Weights of a small GPT-style language model, trained from scratch on English Wikipedia.
Architecture: LayerNorm before each block, untied embeddings.
Each number is 128 + 24 x the weight over its row's rms, rounded and kept within 0 to 255. Layers, rows and columns count from 0. The size above them is the row's rms in percent of the matrix's.

# layer 2 MLP down, 192x768, rms 0.13, rows 145-191, columns 384-479
size [104  98  98 102 102 101 111  99 107 100 100  99  93 106  98 105 101 106 104  98  95 101  98  96  91  95 101  98  98  98  97  99 104 102  96 100 101 104  97 100  96  94 103 104 102 102 102]
[[ 98 150  88 116 146 129 108  99 149 129 151 123 106  97 113 126 163 144 149 141 164 114 101 164 144 105 104 117 114 109 122  94 157 191 139 128 126 166 135 125 155 146  90 140 161 115 116 126 156 130 114 122 136 120  96 170 126 109  93 153 130 148 153 108 128 135 173 180  62 141 171 156 157 123 136 114 109 128 167 131 113 155 145 129 141 129 126 121 160 113 169 127 134  95 130 104]
 [130 102  78 144 122 119 107 144 135 128 113 135 134 154 105 141 142 112 159 133 130 142 145 119 169 121  88 122 124 114 122 134  95 115 178 103 122 138 143 144 116 126 136 104 132 125  86 152  76 163 115  89 155 147  97 139 145 148 102 143 133 126 140  73  75  98 134 131 130 107 115 145 167 145 175  94  90 128 165 154 110 168 138 136 109 146 158  93 123 113 132 156 163 111 142  86]
 [106 143 134 167 153 116 117  84 153 118 111 125 138 100 123 159 123 124 157 125 150 151 132 176 110 138 173 159 145 105 123 112 125 162 100  97 141 120 133 118 171 101 132 135  91 132 129 140 141 132 101 123  87 160 157 156 173 136 131 137 126  77 102 167 154 110 110 161  92 115 146 103  76 138 102 127 126 158 119 140 120 116 117 152  98 120 120 117 109 138 113 177 178 120 194 140]
 [136 144 115 118 153 134  85 116 152 121 186 134 109 148 146 102 118 102 142 131 131 141 173 141 138 176 116 153 105  98 126 116 130 109 102 135 163  94 152 115 140 116 159 170  95 147 137  89 112 136 141 156 191 158 110 123 153  85  69 138 102 144 122 135  83 119 132 160 159 169 125 139 134 130 131 143 152 131 155 148  97 146 116 154 130 138 108 144  98 178 106 129 138  86 108 139]
 [132 110 161  78 121  84  69 131 130 110 115 127 166 148 142 138 120 167 126 126  91 148 107 155 109 178 113 122  93 153 126 129 122 151 139 122 124 137 134 130 146 117 134 129 138 101 112 156 115 139 112  99 133 166 112 135 128 137 152 165 130  98 138 167 141 125 125 151 140 126 154  97  75 137 138 126 157 154 178 117 162 172 138 139  85 140 165 137 110  91 170 127 126 100 152 199]
 [120 137 125 126 146 120  65 139 116 156 178 120 163 150 123 127  91 128 152 123 113 111 125 116 143 150 184 133 119 177 150 146 114  93 145 154 109 117 110 102  77  74 115 172 166 171 138 158 116 124  99 135 130 130 171 136 149 128 115 104 123 172 146 115 167 110 151 100 115 124  69 142  87  87 143 111  80 115 133 128  87 135 135 156 107 135 154  84 130  93 148 180 150 141 126 125]
 [141  78 125  95 110 179  85 171 113 112 137 124  89 123 107 141 103 131 116 132 165 142 159 105 119  90 135 137 141 141 118  67 103 112  93 129 144  91 134 107 131 103 135 158  96 153 119  60 130 109 111  95  95 118 116 139 118 140 124 122  83 114 122  79 112 153 121 132 113 122 118 163 120 131 142 105 111 101  92 154 146 124 116 147  96 120 172 163 146 145 152  99 108 129 109 144]
 [108 146 167 116 108 163 186 156 126 154 144 130 154 115 107 135 103 128 112 134  74 117 111  82 142  87 159 103 122 150 133 134 153 124  96 139 155  89 151 115 145 110 108 141  77 151 149 129 114 124 128 109 151 135 123 111 106 131 109 102  78 119 147  97 139 175 119 143 122 150 153 157 163 120 115 146 128  74  87  88 143 106 147 154 113 135 113 180 112 153 122 108 106 105 119 152]
 [136 113 119 102  94 135 105 107 154 124 121 129 130 147 131 120 147 129 101 128 185 115 119 118  93 145 126 114  99  86 105 131 160 142 143 115 128 155 172 133  92 138 142 101 141 131 119 126 119 126 125 162  87 146 138 138 140 151 126 125 101 130  81 132 112  96 131 114 137  97 157 169 120 115 124 119 142 177  94 144 135 115 138 113 102 113 149 124 135 137 128 145 123 132 127 154]
 [167 133 148 120 133 111 114 108 136 156 140 137 160 119 121 143  82 101  98 121 156 117 161 100 133 122 123 156 129 149 148 110 106 126 117 144 158 123 117 117 125 103  86 154 104 118 156  50 117 113 115 138 147 120 144 165 149 129 140 121 106 100 146 120 135 139 144  86 139 149 166 106 148  89 148 144 118  69 146 133 128 101  96 116 143 111 123  94 130 127 146 152 133 130 110 102]
 [112  73 124 147 127 158 191 118 107 159  54 129 125 182 113 109 182 113 144 130 103 127 151 124 132 134 119 134 156 156 110 159 128 178 124 122 143 133 155 111  85 115 172 174 146 134 134 182  99 134 111 113 122 116 125 145 150 152 129 112 104 110 117 149 122 113 178 171 133 136 127  90  96 137 140  92 147  94 102 162 182  94 139 148  94 152 155 131 112 128 171 170 121 119 189 146]
 [147 131  83 124 127 169 136  79  64 128 129 125 111  92 133 122 117 153 124 116 171 109 133 145 108 154 129 128 156 122  81 155 135 130 109 132 139 129 100 125 150 114 136 106 151  91 128 113 141  96 112 119 130 108 144 139 121 159 116 137 111 114 123 129  95 115 149 153 126 137 110 140  84 134  97 174 153 145  90 133 149 117 122 142 149 110 135 118 150 144 134 148  87 123 152 150]
 [138 112 119 127 124 127 113 177 159 100 137 120 135 121 112  76 109 159  93 131 140  98  65 118 138 101 156 116 104 140 101 160 150 119 140 115 171 114 154 120 110 139 140 157 179 101 121 128  94 101 139 135 148 155 162 101 110 143 146 136 101  96 132 111 161 119 114 163 128 183 157 156 118 131 102 155 145 156 174 103 120 116 133 133 127 131 110 136 126  89 104 136 117 116  93 105]
 [ 78 104 132  53 118 148 178 111 108  91 141 126 130 124  79 147 127 136  70 126 115 117  96 135 121 124 111 127 149 149 107 121 137  98 143 135 117 111  98 112 150 119 102 169 127 170 168 145 109  80  96 119  94 113 121 115 167 100 107  96 114 143 118 178 138 140  74 149 142  92 124 155 194 115 159 140 158 152 143 139 157 128 127 104 128 108 132 127 150 141  73 137 126 116 160 141]
 [146 151  94 117 118 166 140 141 172 133  51 141 157 132  84  66 116 100 110 119 124 131 139 140 133 106 116 111 121  61 144 114 108 110  92 140 103 124 106 115 100  93 155 113  86 132  99  97 102  77 129 144 116 111 149 148 163 116 139 125 121 135 124 211  90 119 152 113 172 111 126 130 138 119 153  96 138 101 142 112 136 154 118 114 127 145  86 165 168 143  89 125 134 144 117 150]
 [129 135 164 165 144 139 148 122 126 174 128 136 126 111 113 125 156 133 103 138 114 122 124 145  90 142  88 124 171 111 127 113 114 135 143  98 124 136 119 160 164 136 133 164 138 156 150 151 127 137 128 118 104  95 144 155 120 100 153 137 144 126 173 103 145 113  91 140 121 141  95 149 171 121 107 151 131 136 102 142 146 112 152 105  71 129 184 152 103 160 209 105 142 156 154 118]
 [117 155  99 146 136 134 127 116 138 169  95 128 102 161 126  78 132 123 141 118 121 186  95 111 121 128 135 142 128 138 154 149 118 120 105 177  95 109 163 132 121 105 142 166 141 116 129 152  93 144 181  78 104  95 140 155 127 150 153 112 100 138 101 156 159 110  97 136 141 144  98  91 169 115 148 126 108  34  90 118 101 121 120 130 134 109  87 144 100 159 120 138 128 116  97 101]
 [113  96 123 139 114 149  98 121 127  84 116 130 127 149  82 163 102 192 115 126 161 153  99 145  73 153  93 154 156  95 143 129 152 149 141 127 153 183  92 106 142 166 137 125 130 147 131 146 107 102  89  97 129 119 111 165 137 133 158 101 103 154 114 111 133 128 108 101 136  82 108 114 186 124 119 133  61  94 107 115 126 135 127 122 138  81 163 149 143 120 114 150 132  96 150 166]
 [195 125 161 140 127 126 139 114 140 108  91 127 119 126 121 121 102 154 114 124 119 127  85 143 140 145 137 151 120 110 144 102 143 139 165 112 167 135 109 130 162  95 113  82 136 118 165 127 115 161 118 147 110 118 150  93 124 124 118 116 124 118 114 154 114 155  76 126 135 117 137 139 173 110 161 137 112  70 150  76 144 101 139 163 151 143 124  97 132 144 146  61 128  99 148 112]
 [115  90 142  90 118 119 130 130 187 121 123 122 150  84 129 130 179  96 146 133 109 149 163  95 135 143 111 136 166 136 183 108 152  96  97 123 125 114 152 152 121 144  99 103 154 132 150 187 158 116 103 140 121  97 100 102 120 103 170 110 119 119 150 117 116 156 128 103 159 119 126  89 130 147 148 193 153 106 174 178 123 125 103 125 157 149 120 131 129 134  65 125 136 128 112 153]
 [133 164 150 117 114  78 129 123 116 121  85 126 159 149 130 103 155 118 155 126  85 117 113 100 169  78 134 154 122 137 134 138 117 145 134 120 136 156 104 110 167 144  92 146 149 129  78 103 127 140 132 149 104 190  99 122 133 168 155 163 119 144 115 104 137  71 128 126 138 125 116 164 115 116 137 105 177 120 163 135 165 127  94 138  96 140 175 164 128 133 157 145 104 176 151 161]
 [123 156 191 117 133 111 119 121 119  84 165 138 127 107 161 148 168 131 110 136  83 130 122 148 104 136 122 168 121 148 100 165  92 146 124 170 141 158 148 154 129 136 127 111 170 103 145  97 140 100 145  98 142 112  84 138 179 152  81 112 114 138 131 139  86 108  76 143 112 142 140 116  93 129 107 112  97 161 159 119 115 117 109 117 146 127 124 135 111 169 121  75 165 137 145 126]
 [139 103 168 133 110 133 152 137 148 165 145 130 148 135 165 141 133 149 145 136 147 133 134 158 134 105 108 138 140 145 109 135  97 160 132 127  88 120 131 171 147 142 167 168 107  92 146 151 133 123  95 100 118 105 205 141 106 138  83 153  93 157 132 111 114 100 124 131 130  47 160 130  99 122  91 122 137  96 124  90 132 154 101 122 154 104 121 165 138 108 141 131  91 113 150 138]
 [137 131 170 123 155 157 128 148 136 117 113 132 141 122 136 108 123 170 125 133 137 110 159 102 114 130 148 125 115 168 124 132 133  98 135 145 136 130 131 127  96 128 106 161 143 199 124 168 174 153 130 101  94 115 140 135 139 138 132 131 112 170 158 151 141 143 134  91  91 165 121 126 107  98 162 133 153 129 134 110 130 121 113 178 132 129 126 127 142 159  94 162 115 120 122 115]
 [120 105 120 116 123 119 134 104 108 140 181 125 102 152 127 115 113 170 134 128 119 124 118 162 141 116 113 133 117 144 146 111 143  96 143 156 168 149  78 120 149 118  90  92 147 121 146 116 137 123 111 142 114 128 121  94 119  92  80 111 136  68 102 144 110 163 116  98  93 129 122 126 109 119 126 114 138 152 149 118  96  99 135 111 148 160 105  79 150 115 113 119 152 113 140 126]
 [ 77 144  92 121 133 147 118 129 131 142 133 128 162 151  83 125 101 113 113 142 161 120 143 115 117 119 109 128 106 110 122 182 100 151 147 136 111 118 105 130  97 114 105 135 139 110  89 170 104 144 157 118 104 174 144 133 135 113 120 149  89 135  99 130  84  78 142 151  89  72 177  86 123 128 136 113  88  86 128 166  80 104  80 169  77  97 147 101 122 120 166 167 155 118 108  86]
 [122 124  84 166 160 119 153  91 120  73 145 116 119 190 125 117 161 146 102 119 144 135 138  81 148 115  88 105 186 125 156 105 108 148 138 119 125 133 147 129 131  96 113  97 118 139 141 103 112  88 137 154 144 133 150 157 137 133  81 128 167 131 192 108 138 106 106 145 100 149 133 180 108  91 154  70 165 135 116 152 134  92  96 154 132 163 109 171 116 122 135 116 177 107 108 106]
 [103 108 156 106 112 129 142 121 110 136 114 133 149 107 155 150 136 128 145 116 121 114 147 167 135 159 171 115 137 100 190  98 115 100 145 121 136 127 145  99 139 107 118 176 113 142 137  36 158 127 137 137 147 121 153 131 129 179 105 135 143 141 124  98 129 138 100 108  96 116 176 160  93 117 110 134 162 157 174 124 128 178 135 131 142 129 123 108 165 139  76 151 108 153 144 121]
 [128 115 114 160 136 116 112 188 155 126 122 134 142 110 141 148  93 157 130 132 163 151 121 132 149 109 139 141 150 114 176 118 101 129 147 105 113 111 126 101 146 114 121 116 135 143 120 138 137 134 125  82 132 171 140 170 122 122 133 134 128 145 111 190 109 149  96 109  89 108 116 110  65 126 107 108 138  92 112 161 137 112 176 151 161  96 107  81 150 148 124 174 110 136 123 127]
 [148 175  87 125 129 123 139 170 183  76 141 121 121 124 111  70 125  63 132 125  93 158 130 109 142 152 105 162 132 118  87  85 163 124 120 110 125 110  99 136 103  93 124 111 126 113 109 148 104  83 135 147 146 133 126 184  91 137 116 134 142 109 134 149 101 150 169 126  98 141 165 171 123 108  87 169 141 128 128 139 122  87  90  87 118 145  83 113  84 166  85 109 118 142 148 100]
 [110 110 118 143 107 152 105  97 144 119 155 126 142 137 118 116 104  93 151 129  93 112 123 127 159 136 134 128  95 149 127 146 172 132 179 140 128 133 118 157 127 152 140 104 140 162  82 164 113  89 154 162 126 124 119 149  67 128 168 145 121 113  94 141 137 172  99  84  99 103 167 108  70 141 121  92 136 145 134 107 164 158 118 144 147 126  89 125 133 107 171 115 130 106 126 164]
 [158 156 162 150 139 116 154 160 155 136 118 138 141 160 108 117 159 136 118 130 134  74 111 127 157  86 104 127 137 104 109 128 121 142 111 167 159 128 135  92 135 164 146 112 111 176 134  74 144 132 140 135 126  72 173 129 116 168 130 122  84 106 149 141 155  89 108 115 147 124 166 130 127 139 126 125 117 178 116 142 107 100 116 137 137  96 129 149 152 136 131 118 104 122 110 184]
 [100 146 148 112 124 132 137 137 124 167 167 130 128 117 131 164 126 109 113 127 124 121 108 170 112 121 144 128  99 123 127 157 104 136 142 125 149 147  86 122 145 131 152 168 119 170 109 114 143 132 125  99 133 128 138 161 157 113 117 138 146  72 132 133 130 163 163 143 153 129 132  92 141 113 128 123 129 177  97  99 113 159 140 134 154  78 124 143  90 104 164 133 107 133 140 144]
 [157  77 116 129 127 169 116 158 123 148 148 125 130 122 152 151 131 158 130 139 140 135 180  87 100 154 144 155 155 130 141 154 131 164 166 150 187 127 107  99 109 143 135 129  89  92 130 158 118 110 123 112 143 156 138 175 142  94 133 151 119 118 137 125  97 160 100 147 192 136 106 126 161 146 126 130 163  64 102 151 163 147 149 108 122 158 161 153 152 117  97  85 148 175 142 139]
 [138 148 136 155 158 106 176 149 119 142 157 132 133 101 124 133 105 143 119 125 127 104 128  88 150 165 122  88 166 157 122 132 139  92 150 106 144 100 132 118 118 193 117 142 103 167 141  98 163 123 100 152 110 105 118 117 129 149 152 100 112 157 166 115 159 159 128 164  93 152 122 111 117 116 152  92 160 133 141  97 149 138 142 111  92 114 140 101 104  88 134  78 103 131  89 118]
 [126 146 172 136 113 126 140 140 128 103 138 139 125 178 125 115 123 127 181 127  99 138 130 105 134 133 165 122 153 128 161 137 113 138 128 124 158 126 138 120 125 114 158  95 176 123 157  98 136 121  85 123 176 103 160 145 177 190 137 141 123 131 135 131 159 108 215 126 145 129 148 131 147 135 164 107 107 126 170 107 132 157 112  99 155 124 118 144 123 101  77 140 130 139  97 130]
 [107 143 148 163 176  94 104 154 141  94 121 130 127 122 127 123 147 122 133 122 130 149  97 132  95 149  89 158 114 142 124 109  83 134 155 134  77 157 132 146  95 106 154 125 119 108  80 114 166 128 138 105 107 144  98 105 118 126 134 124 170 138 106 142 112  99  80  93 102 108 155  99 131 132 121 123 130  94 124  85 139 122 172  98 156 113 104 137 125 122 136  86 133 134 111 108]
 [135 113 134 126 142 110 141 113 125 107 103 119 157 125  93 132  99 132 143 130 100 118 100 121 130 105 138 109 140 156 135 137  86  88 121 133 119 143 101  77 157 149 107 130 146 123 110 115 109 111 132 112  99  92 121  93 136 117 128  66 114 138 140 112 154 125  66 143  74 157 142 121 140 104  90 162 122 113 118 106 121 122 166 126 119 127  89 165  80 121 146 119 123 112 116 113]
 [131  93 174 140 133 156 148 121 132 138 144 121 123 137 145 121 132 122 120 113 132 176  79 120 162 105 151 146 159  94 128 128 123 128 149 136 123 130 101 138 143 167 125 102 181 137 186 114 147 145 126 104 160 120  69 108  70 166 116 142  98 101 106 134 104 125 125 103 156 122  86 124  96 149 132 108 158 140 143 118 113 128 115 128 144 117 182  94 144 152 152 133 142 135 132 116]
 [127 106 110  82 119  94 110  90 124 119 132 121 164 103 181 146 116 130 119 130 113 116  82 129 132 118 134 124 139 107 165 111 136 131 164 114 126 125 106 121 124 116 135 150 120 142 121 129 142 131 126 145 136  93 121 152 121 107 126 133 104 103 120 156 133 127 156 164 118 108 117 142 132 110 149 132 120 113  86 102 101 116 131 163 109 111 158  91 154 112 122 115 129 104 111  80]
 [143 114 128 100 113 177 133 107 115 123 107 132 131 142 150 107 152 115 123 123 142 123 150  99 135 139 141 128 139 187 116  68 136 108 141 116 101 142 127 145 150 118 107 102 121 121 121 127 136 115 108 172 102  98 133 128 143 145 104 124 150 176 147 137 169 141 131 110 105 133  72 139 120 135 163 158 115 115 125 154  90 123 157 143 103 116 141  89 119 121 138 180 182 154 122 118]
 [105  91  80 141 110  95 147 144 149 115 112 120 159  84 150 126 127 117 115 130 124 107 136 158 123 176 136 116 103  95 117 128 162 145 123 173 184 122 176  86 117 104 135 111 139 167 116  50 111 138 117 119 126 137  98 146 153 125 151 120 154 109 112 133 121  84 219 106  98 122 130 109 135 139  94 103 122 144 135 113 147 108 132 127 106 107 164 134 106 120  53 145 149 136 138 123]
 [145 114 128 110 141 149 164 137 118 109 174 123 148 162 105 171 133 122 120 128 128 181 143 150  84 128 169 136 134 140 143 118 162 127 154 132 109 153 131  91 121 157 130 134 111 163 125  86 156 106 120 140 148 116 169 122 131 121 137 140  76 179 112 122 116 140 139 100 106 115 135 128 117 113 170 139 111 145 110 107 132 197 176 124 106 107  99 136 100 152 152 155 142 110  92 124]
 [114 138 134 149 104 104  75 112  72 108 131 127  69 121 100 114 128 119  80 133 117 137 132  92  93  79 121 104 123  79 156 135 121 113 161 101  99 115 155 103  96 143 127 142 133 144 144 155 123 124 136 126 123 108 126 107 138 129 116  96 119 148 104 158 174  84  73 103 135  71 146 105 208 124  99 156 157 130 142  98 153 105 100 105 120 114 166 151 155 135 154 108 142 125 100 126]
 [102 110 163 112 123 123 113 148 183 143 123 133 115 139 156 142  95 126 111 126 120 148 120  87 128 111 126 134 141 165 121  77 123 134 122 108 152 137 150 116 137 110 163 121 139 114  98 104 119 105 172 128 140 140 134  91 118 117 109 136  98  92 121 160 146 135 117 101 103 126 116 106 134 121 110 155 150 105 152 126  86 163 120 150 139 119 199 137 110 141 137 148 118 105 111 110]
 [135 149 137 117  83 119 139 109 144 115  82 126 143 127 120 127 104 114 139 127 154 148 125 113 127 147 157 155 108 106 113 139 127 127 105 173 106  84 137 135 142 127 104 108 154 153 152 153 119 146 113 105 141 147 114 130  96  86 118 126 123 133 109 114 115 131 139 129  96  98 125 105 143 149  79 135 170 108 146  80 170 150  95 105  84 139 123 107 150  99 159  92 126  89 145 156]
 [ 94 151 123 119 123  92 129 111 129  86 131 135 111 147 141 146  98 139 126 126 118 164  83 116  94 175 128  95  99 102 116 171  98 111 124 121  99 121 120 119 107 151 137 106 145 139 155 161 126 117 101 150  91 142 105 118  86 135 102 145 133 164  81 125 111 135 124 115 114 158 145 124 163  99 112 126 165 108 143 100  60 155 121 151 138 119 142 121 151 109 144 150 121 130 143 160]]